Each number is 500 + 25 x the weight over its row's rms, rounded and kept within 0 to 999. Layers, rows and columns count from 0. Numbers have three digits each. The size before them is the row's rms in percent of the matrix's.

# layer 2 MLP up, 1024x256, rms 0.0989, rows 403-428, columns 0-127
102:517553505514515466502474473477522505496502461486505500504464511521494502532497523485499512481488518437498491493512525497447481528484490512502487527510553511530499529454485487485476474501490526530502488501556516558480485455481507515503521524564522475504488489497525524516501492469440470549496514485480462487506471506489498513540484528482513505479493490490517478527527460499502526478476
102:524498484506435519474507485483521474521499548505498508450501494504488543490479461496507493529524482494506494491460530513534514480519481476483472500486534464491523486488496472500503533476477501502479508478489514510474476471551483505522525489465472562489493543526488491519492526469478472522491479511489521529492499525512512526520487529529558505478545514505467490499532509481528485503513
099:494526478488490517530515538476489518525509518486518483492482494462546512488486472477500482512516474486443486515521491489505516549500507500448496478510508494504509527500507520510534498488477515539518502460508500503534447487504532496459534514473534498491554525561494531511537501475473494505487512431464505543493481518459547467443526481531507530509509503552477455522483477482547498486518
103:497473496498488493508465487481465519541511469501512486505503539537457503503489564532523518526479472520494461482523504506505494484491478501476503517489511497508509534469537512489494497476510492494511461473488501559512484483518492521502531519528522449453561478475479539517478460505515475501514543502441493453494495475495499501499466520494466482502547523482530560485528521477508518487456
099:450498493504513473500544502473496484525500509532495517539462531491530491496486529506517498498455481505503476518463514488517505495505497522511486471489502433490490482501552532481449516539468505471526521474538461483507504434505504470505493526493500515479545500560483519546473515485525494489482474452490490536477502504510557482489490574502542512529498519545511444509517461469523518520484
097:489489503482464499506494546517554507519503457505504520529435478489501466488465540475525541457478511474476494481507518521484497508464511512448446503503519470529515517475468541509505521543446536474500530478519516516501480528507523490460508439464529532481497504517546530514466526505470469551503463513501461480446519523507495495497488479498497516482486520537518464510507475501506512465489
109:527462484506488506498513515482461496535473489509552453488532475500502473522465514506505491532499517497488484491519529504515504511515503544497494524485499495537442513466506511458535521507503501528502507507517519517481470494555518505512520469519527491535554484512495537528536455504445458523475508532474509462459512526484496458521480490524490490546512444496501438522510465463533512506491
103:474532505455508456486507481498469521525506521465491494510455483495532519505486515525544521519505481477500477442497500548457485562464489516457526510522506512480484475466501527458537547500489565514476505473483513517486498518523528488486531545489504455489495532507478502495482545510532495545505503472506511500477493519508512513514443527512473491532497531519521494496529454491493468507496
101:501518507563479472504461505479547520507491514483504452491475497491499498526503544510497527502544510490489465533459516477467512491482477451483473496502498531521468502496508515480497495462502470509511481517539519537473476515524516483456526520484542486494525497519586547563506454473459498507533511501466517493532556479491485517514500451522518509484482494525496467511491500521529475470515
101:478505492495463493537459510507533512515505480517491497514474511456491507546466494525505514491530472462499488488513479477487500498551509531515501518515494493470480481516552485439493514490493493547510477530521488464426488525538507485508511461431535471522513515500490552527475490499499498523539465489515497502471538524536544490500508471526524509446470471485490526577478542475514475544504
093:526489484484519471498491448475496538526474487517494495500450538476511503478477513532518513480517477468493486422460480496489492531500526495502469491528527511519501504508515543490480461522498434489478515512518494477497486503565510508472529472508463447478485488526487490495540526455482539480470504468526536504501522508526486470503480487502545493480473483526480514503479505469477500504479
093:501535508489470510532466477456540500488506441520504499506512543504474511503519448480494509454493480514504484484473500530522507500536491460502527436536530486465528456531553490480480519491493490548510527472498482527487487518495514439516518471488513509512497495513491525509510508507463518491463470483497501511482460494502502449523487513511527502534479520484515495505505454480472510473496
101:505490510480510513558439522487498471512510490480506499531521530490548517487489515482503485537487463516504464504500575503525535511504505491462485520471477475498490516528537518522508482488470526510506481521515514536531455467512541461542539486522497502506539454491478548508506523483512487486497459502478506549501504481486465460499486477540500488500523531495501483486496487479504504504478
099:477469494500524471471526519489493530506505541506532486505494488494498517498509508468513494517490469458475528476481524492495470432496461527501498500522509495490493488465477508486487477530514506514541488514489497487499469471498496458517550520458559507542506456495463515541499472496459499544532527523483492505512463496497577559476490486520495539452527520505486511510500495516556525475461
100:504531505465533477479536428508511544507532510518505513481536513513510479511521521498532516508477498510493485510459524533491499532463495510486477467517502449494498490475525485498450522486509531526522484511468496485482476479491491477441518479492478518466501508494510563492464494491482519509530490521470523501513504516519464512490483525478533520429488521486463589467512485494511474500495
106:504497518480477506512512454435528446565482485480493536505504541467457487479469530562494495488481517479492496513456495492492469503486501502488479485524525522510494466440522491492484529494546487506540503492512532501531497461486487478487508508469489506517487546496467499503515498546515505503500508515495488516516480471494512509475494505506473528503486464499494441478503484480505487546503
101:518485426498503486499506479478520497522513449509532520499519508524467508486480525490482500465511467513490481521487496531493491515482530505494496535527538519463486510491554500550507552484533479510479523472493517468523441483502474458491513501524546504504474517448526562486488523450518488563484513477488438535526538506500520500479473508476497533500527506499501517495469519473451491472488
100:490527465515542508516466494483535479542498534511516464474496540504464475483479509468520499486496516508484498493499529507489520525523495481485503498490554512484517488492517454450478538460474515513494481465511510535472464477495504466541466491513530458494485506498500509479513515558488508494491536515484515449467478503479470474516491485546499557541526487512514506489502458508474554501448
099:495491478486497537494479483536526490512485494501514483509524509498489492489497472499512487492518518471504472463472493528500494489490482488471480533490491508488468533465464485474484500535541487473495483544501473518491484506529500448505534481517499482515497468458556533535519496518507538479474454449493487539537451503512503486485493477572545500491528539468494494489448506499482532485499
101:514523477471455477502483494505522497515491514494486553531471490470523505507473496482556529540494511499475486500490496509531522488483506449495457521513537500502447519503501503550452533531538503501476501521500492524503475475502515477507506501471513506517519505502504514530528485517473493501521453488487524499512519476536510496519504486507497484468507475514483493493475505493534510483510
102:450488499507515496536523510488510495520508531500527498575483477515507475478527535507536491528504477532479491524520481530511502535502492478515495564510482456490480444501506474499485515500470547492509517504492492506539503463482505454533505491503509458536513510481488507516522509510495514554501542540510513516486533512466501465511515497488451550484502496501530492511477497476496549478501
101:506457520536489505498493510498489460518520487461524509544494513490464480463544493557518508491496494493500477488502496501524493492516501499507524517578480518475478513463503521507505470501514485486509506491518512539470489529554491489506517508514467518506486503476481496519524491522442515475485470476497474483453503474562495538484483458507508512467493501526490517528486518521530539520473
101:472503524474514454488483478477503481522501514499528494510525535507470457459533515517474509501494482438501487516511518480465479513479522478452493506517528480502490484481522516492508504516514507470522492512542499490507497460521516523456527481473499484519492503531489509515444518461501506451488497481483464482467495507490502483501462430503523530450511494531490489497477486506494457519467
104:541534521501499491518522491506505512545478481537518503465517487485543493514484513455517527492464489468484468457503518501480522510506467497480512478506497473512503490494467513442498480491527508477499486496508475500491510483549524432493514512474484458528525483495518537524520502486496487500512527471500508478561488511510487507475473500533510535456457441525484510502495512506507513479513
098:495456486483483513498487490490480517507507509499494521551549529531548537472537511497487505510516496504504505450492486494503485451509538485543520496523496525497490526528495492499525489488492501464527583489524492532442495477539484492492514516513557520480494494469486507519466482506458497511498482509494509468485530504502515490590471475491505535464499471527480532486499521519508479543463
104:469521469481513501506540510447543488536489492535502473523505521509472521485512505478508446484515475480516481504495467507467506504494499480501529526515509524470480477491493493500456533471478522506479503481491511467505484492504517509460479526523486466520502509482502501531520462487497523481550460489487524533484506526492577509489529481474492531522513539507488465564529526466502482490496
# layer 2 MLP down (transposed), 1024x256, rms 0.095, rows 403-427, columns 0-127
098:509524558506525480488519481490536494468555474510490481500547482492478522543504515504462575459478510489489498440471535472526439547487493512522472498463497480511487518494506525462448451459523509496503522493480502511516537488493459459477477430497504553547503481512498515469455530489531550517468517499480501473509545476500478500478482500512491470529515501534515517465508539521495512496528
096:505509527523493515500521485503476505513524494467454475457508500489514500524508520492509459496510476493504514436469485514516529500517496526515512501454558478499491508494486488486533510475515527509475497455445485533489510526529492540505459479507496499514461480490489491519494552499519509484514522465529535480491493498487514491579499461533519462523513490500536475522475487472486470481516
106:527506486509495472457471516506512508495473510476493540534483509481502523457493468514463507491518488530516486486490494478540478522488501492514520519506494523513515484514486454495519500479471416526526524514497507524493552499494509483498524494474513534529531523508495470484541463461476554475505491506504507456462481468521492497506506469507465447542511510495490530506485521479525503505539
101:503516496526468509537468493450505481490479539486522524499515526487494503558504509457488531500459446448523494501501505507484524496532508511471471461559522476488493507483506527490501486515504483478513502548525491509536480532499473484523495492541463518488515518488541497503470490511502539511505525557509480484506499532520490496491507476495493508511484485492475524525453486497489487503559
094:487485494448536531510493508534503427474514527529477486513475488454503477559498490462471518482478473580460473489502504512520482503495474522510504542452521502493527509513536559554501522508490499547510531514504476511507513500447492495492530524525479489514513481494500480516511470501480505502519493481556496528464450480478480509460496496498474499474493566470518500477491500504473487545540
106:494519535538500490528497463523495513509493507507567507492496513507507469491513470542486468508510464478476412466473515488508518548482474496474504523478523518512499478481509469495500490482509518468532512530467533532473496517544532440462474474499457502465514510482470488501504514503514470472496516562487489453488515493490499467489474498533450533501460491539489537512499476475508519501533
118:507481480514493519508490494484509505456527512505530509523522512486524481512527528488548531480509523475525481517465500497500489506488513498463480509481460529468503499493499480479500499505444492465484503513464482545542498519534475461489501520453504516492519517519494527486541496472493472497496503499509532502492504536506526506482433522508504489523497541536517458483512465482540521509509
106:510468532470535482481517509469478553521494453501487522527554496476541543493501495477492506525493481479503511483505486474498506501521482519509493514466530552488509489485500477497491514483493458528563493470514490469476524470524531509482503509466463484467437515531490479513509498467476509486509533510511498476530554511533491527494468474521450490544537446532491496458472540553539460443534
107:474468464525487511476520475494484464485499551496478510509487496508495480482479505497473508501471558483474492517504519536485518557555480528508478462452443540513512500512514526490534500513453471543512471521541493533517501545487514485495485506530539510531505526529522519490529523501489510463513450500488512473513499511534513509501506496506475493472514461482510439457464516505543518519482
106:469491508481464512458462520508483529526549508507491491455516457485548489499517502491478501509455504453493520493499499484498514460512544525480487466510525497470476490465496512499514498483472495555486489498490539493496496518515535497486532425526483530486524492525493486498471494467504468479530501497516545471555533488526506495490539509530537491502510462522518493574503523489478503517516
087:535502517488523520498508449549508514502488531497512448517513510489560451512475526522549474524471517482516552508471516496488481498476503476515512463521473487466469476528457573519522503519476474413531489488523481527504474487451526500434481475538535502451518492471543506497504499516509556515468521503513499553496504522494498536538490522528594527488490501482484537534472514533492479528465
088:454506506507583519499530496484495501508530494456489479515528468450539492470503531526458521475518530473514531521538528492531473471518478492508529461519525509504544475529465527488534462523518511464518542500538489477539505430528474503526507464515532457484445509464476523496480501470466471538522503493535480529476517518486496537535482466455488503480508490446524461496513520525510536513493
099:552532533492480450531488533471495502535526548489469484486508464497503514472477470510470495472479521529584508492473494498530493506530498499562503525471506495521493488493514506494486520532503504561539502492537522515515550524491485517513462501494497525486476516483523469483458502520514480517494483485497505512498522493534475499506479492490511501524555523498509506494467447506508510517513
105:496501515519476467538510541478522531506515489467469479466547498522528481469483517518524497493473522485502523544474503522492479504527498469499497430500508490493489506477496478532508475544498469530493518551523505490507520505472524440532511475457477529474516478520531532500490508527490490529506513475481491542511449506483559519517507480477497511547494484491525525467525513508562528542485
099:526485546503495487522490497481475485489487541494525521485473492517515498492526470467480498481505559504514518464467535465559539540527498475474463551494526532502490505501479556522516467542505491518473460486480489509492494560490490462466517507496493456497528494473497454515461495535519477521545473483519501510492529487566497471530493494504500488520505478504475465468511480465464479490560
117:498557516497499451478463471534531502500479475453478499474513512497548504547466499484485463516469501492458456489456494433495561483500506478454439487509472508492477516510491527482540512462502520532509469513504453523496492523487519497495509510472512499480468479507459500483508463462476553467417499444491496508531468506482504524525499525489480512481496498518490511530492486478488502541503
102:513490529469470494499476471526454554515546498504516488490509496510494502433441486495545491504489483459515471562538500470476460502517502490481460503529462495483569496479503524504491491453506480509502501524479431501491520485479537562488521490468449515535449490477471518526556479525480465536509493515463493519502511492493499459462485508513476534485463494522489510494468506498520473481500
099:471510498512508464509456487502528492492470530523530478476511476499532468544502557522504506518513521502515516558500532496492496466463485522534502503464504506481496499471507514502466507508516516485443484496525516485506540447514497528495508512510541505493523461506528451477543544512511468537526492502508474502458511523495534515505515514472488488525515486498498510476496509539523494455495
109:490544536554498534495492514493527500527463526511488473490504520523488509506505459546473506533536492493525482480482495459540473493519488491475480512498432499518532519534447543563514522530466474520504468477486454530460476493459488531506496514515508536488508508467510488549520485486506514466470488465490536526504540441494504546480497498476442490497495499471496490506516498492490509506514
105:453532517453490471529498508496526502513495489495537488445526460537505488513497497486517508524536496546521496493503507496505485516520527528502483477452485521479499498496465480489468504501542484496502482512503458544500521480510489497505488528514565494479512505492511498483489471536547480495466462460505525534534483477501529464494490485483506494523506506550507496507502516483444504507480
100:478494495481440466507497472494501503512524518517472493538496464524544506513449485503535475490501497539500503508470484469492493496481458555485531437475499501486469497512514530571496515526490490487491491542474474506533521486517495539467487502485505490525475453495497466499544445495542511516471457464529490526494503475532512487503512509524509477509479518439503479469472506543479490495502
100:503439514490555504502494510507514557453516498465500529480521489497490470557532504493498503474503495491563482476496479506470472494487461528497512545537475483495514535501497532523497514468481463476496478486485552495518504515533528505483493548503483529491578482511481551497462541474509513464484447467457480482505532463486533529484498519528484479515504487506507504517518520553517501489482
094:489515499509464530526528498504515521449484509480480532515544528496525489497511547485505478536457557482468471506496462459486478514482546479497521470481491478490494506504553467470508507492469528421440523526542475537478507529490527504471489493492461528526509501471540517507478495492502522491525489494531499523486528484468478488502540473471496521533504505503527489527476455511507488501519
107:473530478519482516521504570518499492476445485492434518490504493508488459469480446459493518535511516476491514471509529516495523472522525468516504489489504509525504511484489500546478477523471456505559457487510510504486476476483464503489484497533472474497488494524498479521516500516523498502521527459520529455474511490514496529527493492529476519512472496480478477486526503531462479510494
092:497491490498556503514519462502516541495481507449490508488487505479489471503473520510483480534543507545566529496520536511470510498504473449542509540527489504462509515483440543520504471511470552498492487503503506528524519494489497496544472484503498494500498477522450497531516531534505497527460473474463496504471458468482524533514506470476463514495480508518497501501502479483497523511497